Each number is 128 + 32 x the weight over its row's rms, rounded and kept within 0 to 255. Layers, rows and columns count from 0. Numbers have three digits each. The size before them is the row's rms in percent of the matrix's.

# down: layer 4 MLP down (transposed), 1024x256, rms 0.0543, rows 110-129, columns 64-127
# up: layer 4 MLP up, 1024x256, rms 0.0543, rows 111-130, columns 64-127
down110 107:145115124106070146062128143127176131102066121154171083159116102152137113070138159159181087127090142118087113129085111131098102108148120108163166119078159122091098142111109165064118133080092083
up111 094:178160147151058194142139139120040109115088139146112076154142117128106096105091101128161115106118095152134125183089106100153112050168124180049077094080145119115133146112045106033084133092090169
down111 093:121116114141120050144137173115163127091125146122072144138149128115117174142224115156125175065127225140204109163196146145083106139094116094132188150136100157125169140081137151141070155150138103
up112 108:198068108132169173106153149179058095106111143102106160112139090147120117121123118133192113131152131157137136120177113112148088071199124098061094136196156153120148134086114111171132159156076052
down112 109:113126157145122097144138158148165144191117141106106148115122118107175191050118201120084101092104101206138130097104054125122158093137131146174147103166158039172145125114143139113133102075095092
up113 092:123088144129125086156142132086116140113137120157100129062164143107116105143147112073119184100089138154098109160179060084149127083062166188095125109099141135131152067134146080131153101100088167
down113 090:096191067128149147149113166122126201176178036118113129139166065166139174119103128103140171125061053046066131157167134114122114097113190206091132105169104098092126099145089132155110162069147119
up114 094:087125101143123117147134105161131143112131112131108116080081142133118108176122143125139129063156163151079125146100135136216143149068147153087089162070103195117168085108089145108174135186159206
down114 094:121121118090112144116183108101138099186106092116165139129112117054130122042136091133079168112123128182072102086160149135148155087169150112158113134093151054107117146118208126172090151127108149
up115 100:114159131081196180087145215122119059124076176159076042096143107140105139146139137120098141084131161129114188090087131099134063151112163132119152110115127137078097115078169110121145064122150087
down115 098:165099153124082119190105130124149139117133114071107208102094173165178103122115120148140141171119181116141113173169124064165132130149120105144099109179134183160174134108105147111117141120112156
up116 093:141148152093146088120101215171178137182128124113118144164101145102127111102128109141164139084111109141173124145164066091109090090176174086171155141137105166168152088126118159159126118147124101
down116 095:129128102125161089157176171134165143145156092116127127141147142105128111098108169074201124104086112081145113075130138138055139061135122097128120080101072133114072113141137201126123155165221133
up117 091:129165121094103103087094113093124147131109098133149121146087081155133191180188169130135087169123156163154077099158081119112062143079134142092170099137142117147128099149144061120094131149148151
down117 095:138104126126153163173124171106119115116104124105115122103099072122036123155119157132169118131128123107119080130128074138178133121128126144148089092138186070097186116174149146126151164132172137
up118 101:082119105089091124159104161189135156152153051100099158127138184128093114108118096098165187102163065128123133109107062143122165172081129133099123096167099118168093116131055108178178137150084128
down118 102:158099075196165117127160128092170079106182202175167100090170086136157130199077151127152145106068075102123099100094157168137146131065078103127131167130138079127172111147189105168110131122172126
up119 103:113152206149138075162085149071108168161104127174137170142118118094148119139087139054120116171168072099070143164092149126159136199137140123095151156111076124148147124197153135098037128103104127
down119 103:124104132110113134092170070136107216090162091152166134141136130088164206102149126108148167149124105175091071188180146076153144175183096121091171138140135196122143088148120096167088132115105095
up120 100:138118122109091119153154132043176112107151103147192116129109091148150164096131081099134171157164071125131125136133157080103134177070132085100109125162128097195131140127169076068143081137151107
down120 094:124146202134140102102123142105108159106106145151143110109138147104140194178095093178207123122110132170141108142176144093132087091146083122157118144129162142127075126118153155172163130107163147
up121 097:135127073111110099180085127140108142184098132094085116161096210133112163131134176183163123118082122085133120138088201124108099152085086141141098068093132130119190067167133098108141133065145097
down121 092:146122150108132184126163116165172121076174116095123100156139128151088174119193164106125076128110116105119187084092125134151060157135054137094079150115128094110084168125078169166079140123129069
up122 110:098153145106085123168127129144127113148133035129020143224087117135145112097149129133131135073178157147124099140110070084138165089162085106191080108182087188130135142128145116089167122144086114
down122 108:108141096114150108093146153120127151119080131150076141105121141158177134145134116132113080126132100163151182134105154088087139146193089147127152107116088136167133149207128118192084110120113204
up123 102:100147126108049168161111133129106143118107133152138153127088139108102117129119112099172071102156126187150124124186110115126122076068126194079118128108104165109196121136153123123105090126138105
down123 106:185159149099081128156134097104148140068112132084103099156137175105120149127206126084174119145111140132097073138140068155160165103151079172059134115146162133128108091114085154171120142189179091
up124 092:103094177073171146148095154102097149123136134114144088072077165119079131094163180155142107130136137158150162150073146153096095118132151170095110096062152104088151129166141098104142146187107115
down124 094:089153073126130145172143205129119157112189118119145134080170124135187168141153108113147154126092153157139117097144152172161141186114170150095102122124082167127101141114107112098113111122128102
up125 095:105102139090141137130123141151144125133114108187126136154128185094160099125108106140144195159116137130099116130066082150105091116092096122152120100144140152130142074076142120104146127138094084
down125 098:175069127136056133145146195067152121096076102178133132132122043147153109093118094158158114134169165076121091112072149164207156086092100105075068144128159175083120118157134149065081096082165138
up126 102:133104110156145134176101159142102158093130165185150138178115102154139161133089149111070138106171128072143066142153177090119117160204133104132126184166136094078138130124040132169084111199163098
down126 103:117128127116170094157139134112194103108154127181123105159107149172135152123139118139099176114094141080112164144105120179103126137090180149176145137160171144184191121109155111136171184138124117
up127 095:151130089114087159138110100120164144132119139135187123086091103169107120150139191176123123167131175070132148106143113176133139158118118081124100104157128148064082115099052155146113167083054116
down127 093:102166179127103193145153169135122116119123145133139149119131147095121132082174118181170163157122122126091135166114167138141152056133112145141098140122092099158188129113129126130052163094099121
up128 122:194111123100147149109154204091088130141113179126162114180094129081141128084121118084080138127110171114138171096128139164123107115093080124139141141069082143147156134076124196188148127127129145
down128 114:091114154153060122102098167101099117118110110145109156122148096125200090143134101110144066126096131157081106107083131154111149140126136072121121149159130118154176146152163105103107128154074115
up129 101:142120176152118092167123138134118143133125151149178112117133154150123085108081115101140143082181145167096137123106121083157111130119050140108123129166095149101129071151133132128114093161103109
down129 103:129132115145146114141174088122132113171188117121142105181145104049177129088134093145104104147150142102138073124161139135187104178093103130147078136107147140124079135138132140089106097136154117
up130 107:160130106161104087118110168108127122156079140147071136147155052132148174131123181079147105069176085085178103137132131127108119186094152119193100144126138207177136111107096095148154103124139103